config.yaml
d_model: 512
rope_base: 1000000.0
qk_norm: false
init_std_o: 0.0376
init_std_up: 0.0433
init_std_down: 0.0433
optimizer: "muon_variant"
grad_clip: 0.5
batch_tokens: 131072
train_tokens: 456900000
Each number is 500 + 25 x the weight over its row's rms, rounded and kept within 0 to 999. Layers, rows and columns count from 0. Numbers have three digits each. The size before them is the row's rms in percent of the matrix's.

# up: layer 2 MLP up, 1728x512, rms 0.0435, rows 1015-1049, columns 384-511
# down: layer 2 MLP down (transposed), 1728x512, rms 0.0433, rows 1015-1049, columns 384-511
# gate: layer 2 MLP gate, 1728x512, rms 0.0432, rows 1016-1050, columns 384-511
up1015 093:493471508507459497491496464497485481491485482524487554541555574477513527488502492465490435472506537498523479451494483499502483487563509467472517508530514505530474475499514510474498499491455546523484533500466475539512453499468492501532513454525500466459505498487528490495529489510463476489493526521549487552524506552545516506486514486525482493460551463507503486516493508471478540521458
down1015 094:523491507515497485519519483493496484475496531518498524545533502521451427507520524485511523485512544500505509508465518507522467525502501507521495493524508531517529527440517531471481532437479451499504506524504521480515485486524550489488479508503491472501502463494508537481535531491536462496513498502489500538461492493440534491504536527485470532530485482492475476575532496496496543503504
gate1016 091:501480469488498481504495534484572499488515511511522501521499517491500517509507485484491502492512510527525463513507494500494509504488504528518572474513526467495540491539478539488503472515492490507502498497514488525492495461513526512520461478488476467498481519472495523490469473515488453531485484506483471453503487502465535483466508517500485472486525503484496493517502508483491497488470
up1016 090:571487542498486506483459518521501532532523435492511513503520460474473498509538506506442510507511488516491505468484517473477529475534484533527494466492522527480515481499506476528488515516552524485531496520515482545527481476482435512503529500482517485501541512500477511490524509516472475545480541500514531476489491467470476483500524498466477477487468498468514501495518473484492468519514
down1016 085:512482545542500511528549490566494485450499533498509494514513467500516491484532530473482511563461450480478522513467510482480495485500488486479485510527472495431546495469519498506505498510513514497509490457481493509525511505496500507502520476518518471533518552508511479488445468488514502480506529474482469482470511522554518522460535496511462526512506477494487550456463505506509522486514
gate1017 095:493485494511505452497503502488533479484500529488491517485480511485520475494513481493454500525487489456508499531538500539422525466519494505471508513491514540527496543530545492495458481481563518544506487471484508476469507517469528465469494475516552470519573452521515500467483482498485471527547471566468511507487507511484467441471477499532509483498522507498497463475468493481531535486506
up1017 089:465493537502470473468499511508515553455472484522508480520505503492528498492484518534495510518485503442466472517525464497448491481507491477497542498479447507524507521496505492471436465481534515521494521511478491474450482478474527477468477515531533479500509487471513497467513484495508506484509466500462429515463525532514500521513464516471496475508526499491525502470500478505521506458481
down1017 094:472515525495515501520492510496547534453499482472504460516497481492531518482538501489466507502457497480481478496499483482493500481475551461539516505511483499474496524503474447538504455502482523480485490536479504451479480480482524491486471482470537486517498467497516478468508494466518519502484494529502480479446496485499470511520471520457497477498500492466492486483504474488495511464489
gate1018 112:543477488485438500502525541493491441469504505500460515511515550510507507590481541512532512476517519500459483517490473466479492504501504457499500556486481501468508463511510522489452497552553498529495519530504482490458476520457473487514465487483505503475496469480545476502487525471477512495504473555535466487477549531491494548526504482477517494518468509516536469499531510501495487503553
up1018 111:505507506488547505486515476459500465535508498459496482494437448461567429474439503481509459507495494524489520524516498462507512498456574479504488483462504524554506507494488479464498478487484506493503502494493543470504565495519490544495538495503480505525532526480443499499507499490499524544557506483463480501498485509488481464509465482548494492504506506460523512512485490529495505508466
down1018 106:486529477541539506509487500458505455502536446545486521494493423489509504470495484455464503466508504490538523523491549490487497513471465515530567489487501494525497482535459489463505481522513499501495467499532543523531474506505495505521490491514459508512466498519462491507511485510489507544506469441505513454523450519516462482505514481499529532512502504505519530498528491524525514482470
gate1019 106:507545544516528481541458516514463525532500506511529509489486510484469528505496483482499488505508532495495503504506479471492486501503478516477492486519519443509508493517488496516484468544528504512492505525502505504476499514490503522512507536460509464472500533503537472465477505492493486520516498564487492478462542531546510469525528510484496484532483482494537527502525509484472523481464
up1019 113:487558530514475465536533516522493515555549523516505505510505538512466525473483507505505524524519482523520514544531484483526524497500521502491506484479504481523510509493509489509489488529463494492501560542475518455491512531540499501500495491510500513487495521507538485498513530512495516444476499505514471458468511510475537502531532530477506504525473515503534497511488534426512507503498
down1019 117:451519519510510480544516499490481520521498504495521486537495493527516489539479490507524500452489509520528490523496474459460524516499526493519479477487479474520480536516529493528439513516473535490500535526431485512488516480544511513509505512484506521451490520548484507504484547499488436479508472507510496474515490528469507423537485522467496507538480545472509503483512538499526496499507
gate1020 101:477472503537500483551503535515496483490465476515509494494520511498554568513537469495476440511557500474486509532475514489482507470498517514468498497533497491554498470479544484467536481450475508503509490515507507499471471484516520476513499496469508471486476479515497470453496492538470451524484463504512455512536514533499451500504498507482470510482523499544468490490480468494498481514525
up1020 103:485468541490465519532506537506509513472512499508496492457486505470499524472512490519506472500537530511501509545477530539474550521503545540527475499475504506500544490492521478454554479467521492483508489492461523456504520505516562526520502538479476486491513506514486485500530486458503441492524491519525482506544525484486449505515482464520477516490499511489506482468496542486475498494561
down1020 098:437468532490494507503478508479508499482549502500477435527487497517521513510523465558517455517490543494472540510509510469492519494490529490559501475478503502528444478519524491454525484480503499468536504543500515490485462537496518537456440470478478517506522535530500485500492528463479475518483519533507514498542526549483497468555511480497512495463485508503493492537500469522463513517500
gate1021 101:530522495515515490504469493450517511517508480524475444498501506495504542483508505493486497473475524533480463532506471509468533477533460478525499521492503511532484521486469502503494490479489518493514497484527454492502497503481542497488520472514511521484497479525514479432449517483515498514497488484564476475548551477489464527495515494514509531486491466513497508467513494492552467518536
up1021 105:489493529486523473515542479471543483446513533470489511494558536501514464522527480535495469480502500520456453485525422505479448478489522515497525484509498450513506526520493483551475507500546506460509525532508522506500477501485566525483520493463545494514540500512485501477523468431507463510479503483493499476472508523515549502477469507526502472481506476519502491515478477559483481493466
down1021 101:459489524515459486490514522494521500496491477529498488524481533515500463476509517526448516498441489503475485484489516477509525487497535505513492505500474487441466510489469507459498522475471509515523522537507513501471495494502531498445490477492525499452510494495495546476473463470466477473482498473500480470508497451487477493472498529502495540502440542536518494484486525489494446479479
gate1022 102:451505471518468488501502485509523466529551534542529471508470503503493483489488501478477493505483494487506526432497503496508473505519499520528507503516521543429510490479518500490501469458530524468521565515487457439521508511525555485536449546468493472525490542528499563535467557474472529499496481497527500494503465532455519521486532512535521469511483505497486449521529505504533504489536
up1022 104:469491507479518492494504513464498480491476504468515489546553474493501519488497485509530483502476459492516488502548443542528489485490452442463480516532533518487529502516529472533504538487561480553481500534506423460504490531558560451467525527543522485496507527506533461502525490473517514482504468508526493448469503493541509514490504503537534528514531526514541475482485522489525514470478
down1022 098:530456533496479483454522515511485502515513478478487503513435520472518524510511501485539563515505517503529512501444557485505505501520509473523525570516474472494484548526477506464537537512480484548526501507484479491511480506490512514513556466560530488489464497520531448512475506484528509463505502539514496525497485507523508512456496470450530517523493516481513481476479503492498517516521
gate1023 097:549532502526482536483467479467540495522500487529527458464506518477497479493516505469528507481493476470496509465485438484466515541501522524506521527484474451477512487467521471477532491514464520536504513500510515492487537496529490474528538502490456522503516510516516467490448497499533526495508551524511508507520491494500517523474483490464456475490487428510505502519501504488518550462510
up1023 095:500539477481469476550460526498513506570522463481495503493490515536551489500520513437492521456497536509484508492462536483510522514486534481505504497484507495499491462486470506523494481484517504452499502494547509541466497514528522492533541487469519508475466539537470508496498483492523513507519538504527494454495518488482540522489498473442469494533515504514492523481492512484507524503557
down1023 093:523490531446502452470530489461518505476506525442497474513510491487460516460474465476534513497491478512493479487499523473565497531488488475465498463508484499445504511481479526485513504575490522483471465499492545446541471481509515551470461511556533524518506492508559537520505499430479487513477498503464499491510495542468505539460498534507465481517527499519498520479503517511499534538524
gate1024 090:493493495503511472476493476477496516479496509514502475490478551494503504532468512496485528494523532504486481496535505450558453511520522493487571509495494511494506471527510543484448500496518526525496495500472455478511514509473545525475476516508511479491464520473446456515482508459488488513479483555520493540493524557450478557500545491463485473511474522504520518507535524473475510489520
up1024 088:525511475473435569406491487516541496485497448518498504519460505482489519497493429492514489516509466533465459460530484545498540492471494565493479485501530477526533510501491525506500514510523506500515509506457447494524444468486490530526529508485484480482502482515540489479486501532482557552507464475539498456453505516537474464508506500473484521484521497508485450504508465492493489497532
down1024 082:484505502510476545488524503516531498471492480518473558502514512521515538531465469464492490542521483531520515512509537515438526458507490501516479457483521499535496471499499517480533473539497556499491494553542474471472488491521506504497466487504506466522527471523506533488506516508474507523518486475532451475460497515534527486490495511519550491485484479461504544479496504438535505487497
gate1025 098:497527478502492507444522477485502524475497494511460503519510482520465515495456509559496475499503483565503501466507553486489513541508493503533550507500477498515514528527470500526515456499508485505497494526494501470544501506490518519518500477498515460501448516507472499570484497539527465464521464503483481480512494477518498475486480540534511489486505519492487514512500494497509493495461
up1025 097:459493509504453517496510495504496467519507498482512509510468543519465506459472482473505504524485505541484520590538489518485515493517509509478507494521528519515497484500450507516481469480495483533480507487507509487502501497498503447502493523509528469537467481472506505491482508529471485507461500497483505470550524478494521515504471494499527479546515492506478542441516508508501509555470
down1025 092:516489509518415494519491476484461494526503517468485486505456485491509516504514517515478494525535498526532478559449503506508545493487514509455510513487524535453497505499467465481517465502491524503478539514540483494488491462477465492495518506483524490514477504494529547462489553473518470496485523532482521506551464491502491475524473512500488488538482489503496475456454505499528518486500
gate1026 098:520475514534514512485477454504478492498486543472552462531481525517491509471511521498501469493553473508492498495543489530503473506520483480477525486547505491529548538523453505522477477476523521515483486500495529453502509514522506458491522480459497528496558538479525434504526478464524517500542499508484494541516533547468461450525509534465544484463501494530498489504501478462521470510498
up1026 112:505470521533501524457544518517457521489483509455537482497490529463538472493548502473499494532498524506498493471464463549499506490495503506486491458469527494457517519509455496524519498506510553541522483509506506517481478505504478469497527495500489487549509512491508489464487463464530485550536542503532538495521537489478454486506548498476546508496486556519517491479500475479501515532502
down1026 100:504522504506511516536558547466479515474489498517519471482505488475510473491523470454480511477541533521519529467521517545443522477548464487469529525517515495540525530481475494471517505433424520486528489512497511513490496517481481475491504467529474515509507516498500533539480491439498492493568518497463499470493502473503491512497489488511508496469487503492513516481490460469514529512484
gate1027 102:526511478510497527508525479505470505490505501514509522464488507509515526472492518508514438505490541498541486459519510501528473479513492503503502557489516507481492522525534474474477494482465547510511478531504431506571482479460462491477473514509517528516481501512503526496506505489487521499530524482518501484537517524476460491517512524523485552509524482552500511516488470502500500501484
up1027 098:512564508480532528543542487528476497537517487512519509454508506477507543472507465529497480482456510491496478521568489508488447475481473491496485532492505518515491520510514505476515499497464547537485464524500511524501511513434472509491477459476501508498503501505508514472518499512516522462504496519504529498519504491502502492496483481520447500510557494507550505532450480528538488501502
down1027 099:509449502490478483481476469485484453533499501482541457478498519531516486449493495505507504501492454462513511482508470442494467486563487503507528504526493532539492505505468518515460467496519501500489500439514539447500457505501529476497509494525525538486490490504508528548536443494483513501474510520501521513532479552487487497481457513473554497521473515475505466506450514500468493493510
gate1028 094:478493462446519492486548504528469468536534493554516529526502508477484533487509523480504528502498501546483515518463524522492549483488499503511541511547482489498477526461497530496516490549530470504542490450517470461559510474455490516495471492488503486490510513526515525518475532476459491530485447477492544483523490493502528444510514465488507528498519487493491464485508499476511479507474
up1028 097:544503454492528507504513532504512512473471496531525513529540495494477472497511470495501509487473489474508476529500467500521488490469526515537515479499492489485491487473506509482520460463517509520526548479503501517469509509483470461497483459514465480489526468505498460496486532436488472495515486469480483497531507544500506516463524516539498477512552449493443515521489475497484509497484
down1028 092:519467489531514512507532483510502500484552470569552547495515513479491496463513533464491498515530496557512517501439449505523501474480506542529522515513471492489513503479492490494485476508518520477506515534489512481476475510502496508512514500494475450492503483469463475483531537535506487512533526486471489525562528490464526479461469522475491516505494478488489530490499472480478485515445
gate1029 111:472465482524536504528510522483498503521509489477493489522490482469494472500535509525541509483451474506470512515515538473510485478543482458496452509526540498500501498467454492450507502521474462494571523518518529492494480492524476531497524482471506468507474482510510487476516490506515526473516482504489459465518536491448518520497511515499511554499505481465516520494448524523513490521478
up1029 110:497513486510511555491498495482459480537530500514504478510512533514514479522509483526484486555474476443437525494515514525472524497471513549490520545486485499480512486467521521467504499502526540506520486517533522526496521521458491471493492522508511508464490473490552480530491478502519523478487465483473526489479557508526482519519534518508480478526487489540485513477514492480489518468486
down1029 107:510507501489457523485474507458446488453495539489514460534486444531530466513525526502521449517510506526491470506427460512467483495526488521485490507487468502535497488483526497471472472490515532473468493510472518490555534520455475496527483491480453457506514528511486451520485526451505513519492498517468525517476554512477504492521514510508500499546519454534503486509461528491496494513524
gate1030 091:512512512504486511504487507507495525521502454533468527484493509469491487536516535522487484501469531504486494466535522547503512501522455514504457522529514467545513505534582496449491509461533530513487509517497491480511564506447477464489479546507502499491505521507499491505574487485517504497502495505520502509482493498489493491550533510494490476506490529551516477502498532528506506467496
up1030 095:538494505509484513515489539486511493475511468507477485537482498520478485528463514485471488516507515473524499534502521490520536522495504470472512483494473499470497494505503484493476464518564473478493484501471484516482470524497532546523471486444466480499546524485464468499463492503479543481472459492521459504474499552508483493492488495506516495470461556546466529459530508501461545467523
down1030 088:458471495514472549484486522487490500460490458502475479486477516487498541529479485494454443490547453502506554527497500493514524508476531475459526486474531494466502458483537509559493482503537475510466509507467466538507503507525510473502434525501472487517528492482493486472451496485503512520487481499538508506476501529518486487505542494514496498510494500515498497486553481512482511469521
gate1031 104:511547495519502518481497521450495558488498496522494518511490496534465441507482479487479507494512543530505509485545509525480553518499485494509484460470465493520525509516534537500456496489488523499521478526497488479535488468502500534494547467487511480472521520512520485516505496452504513521547445523471477461478458507475487517475521484525509486494532492499481494503494467525513499452504
up1031 118:502483495526491524520513482519502474537505493496476495495500498522529544496526523462530480499481500491482497555483515486473468480495469489507445506544519498531507504507513486477547487480531474517464536491498472529516461517464487489512486508508506517524452476508499496478529451492538499494481539453528513475486519487537531508507444515479535512517454493495516508500479534533467507513464
down1031 113:505479500511508496531507473469492468528539516506524507513479506515513547494541497484537469496516491478488496505467491498461470476495487500460470523520501510563486513531499508509495489500543479496479538471519490469510516529493516491536480531504484516489487494513499512499526461476522453505474519451541518477497512465512557509513466520515497484537489452474518499482502524525471484532473
gate1032 110:481523520497486461465494513505488492463479523496481507488565457503511515493512465524541529467522498503538465525468510496485487485482539507495494494475482482504512494555447491516513541498509516501506494470474503516488476500511540488485517469505513462485539488522508496435518502497464462446482493521459482503483501500510509512519467520506467471479515476461488525489542534507478491484507
up1032 098:524541529432451453490533531534493511455515500485496506523487506501477520501511482490514489499494443534522510512501507536496526496536507526471497487484472512491491444496486502506507483522518498502497473495527494489539509538509520499479486472540486470479573514473516517450465502526493498469491506502473476482525508495505488528501494519484475530459559527510511510534527517489500496500504
down1032 112:492526490547480509478508488520494513444497517505495494490494506543499480464455532541511509501551512531531495518523461494456442475456498498497513500460502532484506532509502537508474527514470534491534520494510475489523518525483449503475483500498496449474482493499512488451420468453493480495514544500491488510518516480493474480457489446478495484512506504470496503511533503491510531489504
gate1033 111:524548507480530483508495514489505455531480515483527503564493476503525495516501490499524533495457500486462514505495505471490485500498483488491489482507469465536517515482482502539470526506529426495505462464523549497472509521502479507494525482537548474508566532552491479504485486471477525523528510477492499483487458510470472438531498490526514473498564470505476536488538523503500501481465
up1033 109:510518495482510503498500507517511534473521512514491481450549501488473495493494446459515437490479517522495497510491506509522526509466473506475507493494516491494442490516458520496496504488500533487507521485491477518536503539508492518478469518524472490523503504470507542501463528504512462514466507555476503477516478474510516530504480522486451524511451508508498505468504472504479482504479
down1033 118:527458523484512474525503514486496498480539530479511521491525492502506497478506441493515507471508461501450502478502494534492482484479507497457473513502470462487502510519509503491488459481512530466490507486478491554525462541453548526455488489523470508507539484462514495524493480524539481513489518539496503476524501523436478473519484496507499523528450490458495520523499449493502504539527
gate1034 101:488521500427490493512529522527513576527477489506491522506461467514506503491505492520469490507505532530542514497491498529517471505511497521515538499498494486484504493488505505496497492450521480479544497495535501472493447523494459529544475521497485500523473536482504497507479497500492528517477474500508487493489449480477452540451550539465508517514451502516538480497514534502488468470499
up1034 095:520466469528479530488506473473470495485497523480469515514498500466499504515517542492537504470472507528516511493494466516466482539526499519493485508517536529486477499529455494516494519509469487506458527470495496524537522509536525516473486510459529491515524494547539503449500478498463468472487484470489490521503532514477468501456476506472503537500513514528507540453543496489522496502502
down1034 108:448509454489513533528572499479487466509528510536528492502474475464491479516468490477516510491520507472510507484505505506494531523494468488510512525501510516499471464506502489504465499500472504472556485494442482491443537500516494508489516503468528458550483515526534479483466509493460488487494459480488498515442536504510504515489515511492504501488499507511495501455486486505513496524520
gate1035 103:507482484495495508477549501473455504555479504500480504511504507476478521509507495472510501528452527504483472502469522528537501484521487528521480494542524507505496469546496462513456486521438500493487510491484503513501450504532458486442483511492489459501499498472476505516490471487482491500521424540484511471504465522504495479497500535488533475525466498525512517503526494509493472494463
up1035 120:538541463528491505490508490487490500505460478513459527504510510487490469514493514479521473512489477514510506467510502504510507500516483496499513508482471502526529522491537490478469519533508494491508493487507488520501467524526481509475459499521542422462472504480441478499565512486502497529467488518514494520502471501439511420531508473500479469494503491505497463477496512489487523495510
down1035 107:541518432506502506494520511442486468492464520527450535475505488521493521535499500486506492492476457510524510473514455508504522453476507461517496511508502481508537517504549470448479504544508521515534506453547480522465462473547485539518506492493528444478494517479476487482564484494481482523492489549518484519518497535483495458506484484478477468526501464521480461465492520482481513495492
gate1036 097:506474538465475513490447530538468503518514469532539455495507506503492486533527492510502475497531457472500525519459534453472491531527472521523553508492511460503482520493470505501466460541508503492472461501512509488466474521518523534506507514505520517494442536491473523498534492466460546505496502508508476517464521553467476498464515526514478507438458515526540434500497522494523505543503
up1036 090:482446539471485465514427536521504479523529514502524513533501488511461489529496543520488490485534526501487506488501474484517477524492449482485495520489473491533469498526521490555509505522516470477501494501500538498503468454473512518479527483527499469518521529490515495461520514447514461468533519536466554526491519486461461490503496527553496485481512478501492487537464536460519517468503
down1036 090:491536471488521505487525442455532511504500502491526499532497513503496493479523453486524470511511497508505549493466547523511496499502503503501529560466481522476497518495522468497495534499476501505440457500531538505529481516471517473514522517489475476477546548503473546491481534466529483517511491491488519477519517470529473536538475494476490533506487467513511467477504469492473538467486
gate1037 084:486526526478535482519458514525469526505522528515521485489523462470527497535484477524519486481536494515512490526456499441499455515533497486504482496534480455511527499537481475457474529515515504512489488511572502491513464483484505488494489476531449486520485432525463452524521498561534488505496473504473513464510475519509522476501557515503484476481504516519511492516459532467483498462455
up1037 094:436538528476515494496489536518459508467514484533515467471480486496544487488515500483489503478490497422499520481515528486522490491524495512569498511496477471472496504516507534520511445493487482522527476493505486504508514476515506538479481516507500486527523565489498470534496499477488497486472528517525548507499476524509529525472475458467499517533523534491504470511477521513514514423520
down1037 080:484514481463493497496506509540503512483527524476448483477526470485496478519497500484539515484492494500483523491511506488473476500475552524580518510470505480484504479474489486528497459487514490530515481525507469550510505489507502535459488482485499493509526530521508496479520515511478516509503474506528525508483499534476546533491485465477491465526509510498487475445509480498499481459495
gate1038 094:489470523468484494479492521529572482497473507547509469485479488500517479526493518505523550467487478498534528499506476500491539474499472449511541521495518474506497520527466476506469498504472508521481537440517490499485490478586502472522546483526504467457532500464526504470442460515509562473509504507486486473500494496484501500521501495486525513465480448489457481487523516515478521529530
up1038 087:522495519507470574511518503497565506520495471485505516479531486519507506530484530511551480453485506494497470495532519465474477541472544502488482530513480464532509480461541552503494501503513503507500522539466521531466494533528532501513505463508491489489561446481500513506540492480508491481489503494522491544502537511510495485467482480494508552507465449516495497460524445490490493479504
down1038 101:518489501536578467496461528513490508500499512546526493527490508490500496494487508503510500489572512512460484473518521544527488553481555519523502503484483513498495508480502495481525499491479512474467463512473509508483503475494518511498508506467512505521563481503484519473507529533523531499502480445483531521505548482500532500470518529501512534527527497498515491521506518505495478490513
gate1039 109:542455522511492481517498512463478482466517517493445515517501525514528512547490536461507480484531507492480512479527524503511497515447484469532483457465499500522462498462456481480521488574506498540445530480452499509490491552477481534487508478474490522436521438474505491471523491478468498510517474543476487504472474552467478472510493510508513492516523521501487467470498479489495503477513
up1039 098:470492489504498488485494509546517510474486481543523490488504476491462529495535448489514476471489513524537505520502448530500450478495462528496504514479535475470519492474527507504514515492462551466536517476523488471515523460555454508513509461494483535514494518487487508489534481505540547471519507481520489473515468452530507495494450488457506522475485534523523549495489488517508480515486
down1039 105:498486497514531510520483504562496496494533482539517494486510488486498516477507467509506446410493519476525466521483483540451503470506514499523541467499503493519488469525493484457491486504481524496535527481495486485517519506504452494518517506455527561487506484493479559467509464459483519476507454523488481492511486472472510516481496515535519519453455528462501491502511497494510547470525
gate1040 103:496493485489471487446478489535458520540528509496526488467503527512490513523487499502541523523494467489492512516550471579550476515496530544442521525503506480503498493551472524470493515509524502510513572517524499469500502511560472518522492498515549488520501488524540477514528468492461442482460455532461494471490554491500490498517463530480499538485513495494448509506513479485425507450475
up1040 103:499538501472486503448482496501518513493475468480483488532522477504476484515491440506488513522498549490495563528466482465530452485498525533476532527541473503534491490485534537482459482519507495542498473515462506532480504454495482541446474484543509506497507469457537481526503524477526515527458479504518542500487486517539538498505504507473495494515511473472525499500482521495504513441535
down1040 105:472454523499535468505451499479515516490498487497496505536494498472534466479498490540492475525491485489493477499506453565504490495516535499514487493491520455483488469541504503533469485496483511459504516514485522484513501488526475536480489489460520496504478544513511463511499498560440489485491502500458498475485517479523543491471483524471533481489548504501501507512489500446464505528504
gate1041 090:474532500468515493508471529484498499554480490478505515519478502463475481514504498491519473472457505506480482486501433481475480506500515499490471527498492479477484490502500464493498544528518504539471511548524463491450502465521443475510537467474503513484549460514491544539511494518523528528513502512508530494513516486553487540539539438500463480483481535538542527532473498527523508494519
up1041 085:511460523500544512522508485524467510506490510488472508543499498473495491510488472449499483541526478519517486525550532494481503504489511525487493499488526515500529518509529537526535495503501450476530474507513531463554506487494469506464518532499530525498472493502497507546524480485507472484512530521535545567476513492493500474454498510480504501554491527475480497512525532488488516508475
down1041 084:542478489478497501530489490529460486472530520514464522530500492458497527499538493523522513473540512533524544505491520504500518510507487493494541492499530530485475466524490574488557445489536454493509527480493543514523465469497459500498452559491500489493506573513485467456475526518453469478508523486483550521491498517478501426476512484497484468524464476500494470554563479484511519514465
gate1042 110:527519462530501502541499532476428529510463526460527505473503493494505507481478474483509471490516497505492505444499464493550503522518525509528461509533514473533450499528521505500488450525507473498489505490479502495508505485504493548478466502465518563463501490457496486466509474510478486489506503440471519489501519494507472518477496496502486514496463483526556505514497502538501466480513
up1042 116:505475480487537497482485461484498529473477495452492493489506493484494476505510518512525497436475496512499496574510490505484486519500542521498528499488490467418462492494557498546482518478512504433495494490473484489485456543513522527546548510487503509508495483458513498507506513480514517484492502485457502501486506507476461523510519467500551494499496472508460490504486504507522454544495
down1042 115:516508544514536509536508505527467493503485450520497488471470544534506479469534514495534511497525495473489517550486450526480520531493512533471536513472505476496458510530472438494508512562475520508509489505460518525493473500580527496475493497490528544440507496499510500518492492481513489502519493507481453495488477486503475525534495487542501528474452472487513509472523510485574505532478
gate1043 112:512469467507480472508481512537512487503515542506512508461523542499521533474493461478504504504515519518501500532532495506511536488489498455577511506504481536550504484457446508501495533479541500477497504524502488498506487521497515516496502447474514471517501490510532514497539545460488520525487456492493506481482477477445509503519504493544491497494485494498481502489508510496480455513530
up1043 102:495528541480519527516474467428508559493493510468434498557500424509466508511526489507464488464535487464486516491492528513497486509485517506459504483517508447518517488533513498484503492521489503526513532474487535460528497517532501523491491494538489495513525493493484524489463459502488505516484507474522489516534480499524546494481508513505527507548494497543485500496481491489507541496530
down1043 121:528470505525542544549520475502521529471502503471484499477477493529494520470523477538540520442489515538502478475515514459540494484493557514473520519498542484499494465494502525477499498546532497519475512510511535508536452532529483488505419538539546521514439511518511495482505487501471469471504518506500470518532491438510485501526508479484492522472544529442502503493499483477520524530486
gate1044 103:532535489512490544477488559513515518508451465544510526470511485470522479551518501504498505509497500527491472486461517519507511527497503528509445484487505490515473516481499543527525533503447525526505468516521534531516528541482501517481476466484525523511538531522498532478496540515511444524474555551499493518492511509510506517510509492469513529457490472463512469477492475479486546477460
up1044 100:543525510528464485488526520477535490476487503492484453460476494489505488457513504555496524509548477513494509533530493477505467449514499508491496578505502490531469490510453520492471476502550498455512543519500483441491486465489497471482492502512478511473476459468484487527516478486479545480499465529498513489524551527510468517482481497480505468519491537468502495493471545504502470512546
down1044 104:478527504536506523518464543510495530501521545508496454459460488502445481486503508532479472496521464477491477508482534474548497459518473491489495566483537511461463450485502476493494487500546541527514533517483488455469523463467521505459499494476471530510459496489526516483502521509467508541520485484487495507482538565532505516541546465483502477481503491487507494494507527504453478506456
gate1045 099:559465516498540491480474486491470478464467549476508525521528480506528503465488492527457481486526511485510503445470520492477513514469495548504500508502491470462562450451503501549513486473510511512475506492516495516470526497492527447464504466499531509499529579501540499496527518516519511525500491521448511529490498541520507522523491479472474458503531470497443507502515521529498525493502
up1045 096:461529475488472525502520524556524484483520491490500503515520449467489495510496477514470487484509494538495495502477475511481521516489489488483535534478516486453523518482530498522543513511510513533547479514473495463530478510569548508492527479492503462470527466499526498524487522497449511528568468449505525528511484519501487499494514478526493489489522495484508516456483527537526514509520
down1045 094:491493512554523500472477505518483495504454490492483482549492491467527469486512488508450498516529499479451545522536505539464493525491532491512529538494521528391500496528499493518483468523474524522477503497544504461504502464517532481496496527519518468496536508482544501484480547497491514481489447509488465481529480474496480475480474522501489462496528501509503481492518501479501492521502
gate1046 111:483508480459495479512506511547460500541513495482489512546506544483494533477507509495454510501487474515526468509502542461516484489494495530526455487510481497450551503471475541455442501480418501491537522502515542485486488521472523505467550545530518486538535492511501498491536484476527511485497490503492481519468472522489493536504532518503536483501493501445513523500548488510484491502553
up1046 099:472460500567499495496466513490515524510518512495543489446451518504486483522481488502470470475492471490518511510491474505457533518482550474496521473486513505511452519491499495505547513473549497470511519500547499488496488535526532524547495525529492505497512477466484486498515462540431481519462490553489479476492504497507486507502503481534541513502523509488484480522514498473502508531442
down1046 103:536532474470504456520493469530528515475491411498516483536463489496510482485542509520509529522485464554507485501521518493501507486483523519525506507498456533499517523493450454518503541461444510528530503471541510484471506485457510456468535489512484521521442487555509493514515504481513493486468489518494451489518507513461508544464493504528497538507519497463469504475466491492512492456506
gate1047 110:497511496505465518513499491477490492522521487511498491478479487522447510511456491499534509482447488491470513467493512504462501489494526528494495448512559477461447512505506503470518459536466530496497446467528490459525494452514480484481536525510542479508501480481566469505484518568535527506509509520478498519456501532478525465463506507524476535488452484480489492491499497499487507470539
up1047 119:493458504495480526486480473472453476505489541477499498477517510492484523480493477534507512530493554479462492515511488509519540437489499517492456476518484477501454492476479517502506494498494518473490483523504516481509529471485490496478507520523494520532452484496516461480522503515537513533469509490494480540477486508508483456480476537497451529542469512458480520490537508526507494512522
down1047 113:468510500487546532479442471474501487508503524485479507456525495504518508498522491522498513457517528496511527529492483486478504501506513457528520515466553522522486446516500503514572472474452523495546467488478461506468538498550520523505496497483508506479427487509505479486504513525464481469488507526485516502498493524502514495513492503469471503496466490492497461479541504474513506485508
gate1048 099:512477510503514510500503512537514511503498509516510471548535549507482528519492509529501472488475535518509543490521498504476470497486517495469481512484491505532507506480510517466511498480479498498488477481556477531477501494502478532486480472445465537526517481479492536509546505478546446493473514494524460448500471547460500492473498526493470540513501497483496512478490480468505466488483
up1048 107:488550543484513487482477512517504494502530475484514485548474456501518467524517552506510504514525491461503513520481478451484528477488543518468504503486489456486490479525517460496512531511509502490493497520459503530491525531522535516508510529494556484474493517523520479531482455471489517461475524511511480511504496470530478558555537536510511526498541503512538484447534554498492480543532
down1048 112:461493461507520507493510513523496549544505481516467482462513500485512512474522508494524545507473491519479484464474526513505523509487476483489482526503524558528525499475535493475505527546538487542512491475500513497469471471485552498513481521514478463494533481511502502509537493497518497532485493415531489531478472473514488545513503495470479507489515486499537451526540487481487520457497
gate1049 104:491519494531502512532507502491490472503522493461480477463433507504525493516481490492482494503466524488491476475507477518558522518509511501504510525533507487458493522508552467504534480522482519519486527494483459519528535509537480462492472503460493533524502519478515509506507478510479578506482480494468509509499502482529512472462487500511490517543513517468498509519509507494550534466522
up1049 099:492476517415497471548502511446522456481508494452493478512478476499532553528469539468500478472501544460537471469480522519542553517519480510452457471486500513529506480486545504495507513492478516520482514512515511501457486488477493489518507507477497521500511479503513520568512472509493510504514489527490508508536504460474480515477530467494503502538513494522519493537483498477490501479502
down1049 106:506485481469448501488509549452532480472515486500481501480490503494490471498467475492541526510472497474512489478496496483510503472461483476464448473462501487491492502521491542529498525490513512492531493483515527476513537483520497543509544503521491503480461496526479466532473463455500505497506544514476465503512515500526506502485521499516530531463493491515530430491492492466491463508456
gate1050 110:476532458479458465482539516546524489499472444514491479544490533506507470512465471488522553494520484496477502547480509545504526495486558493505561508514513462488476495475519514501461508525492495508476506484452476487488471536515473539465484536512510472492534464544484552481441501506472456501499515554495504508501466508476538527484491535501532512516479493524489561527532485477503510498502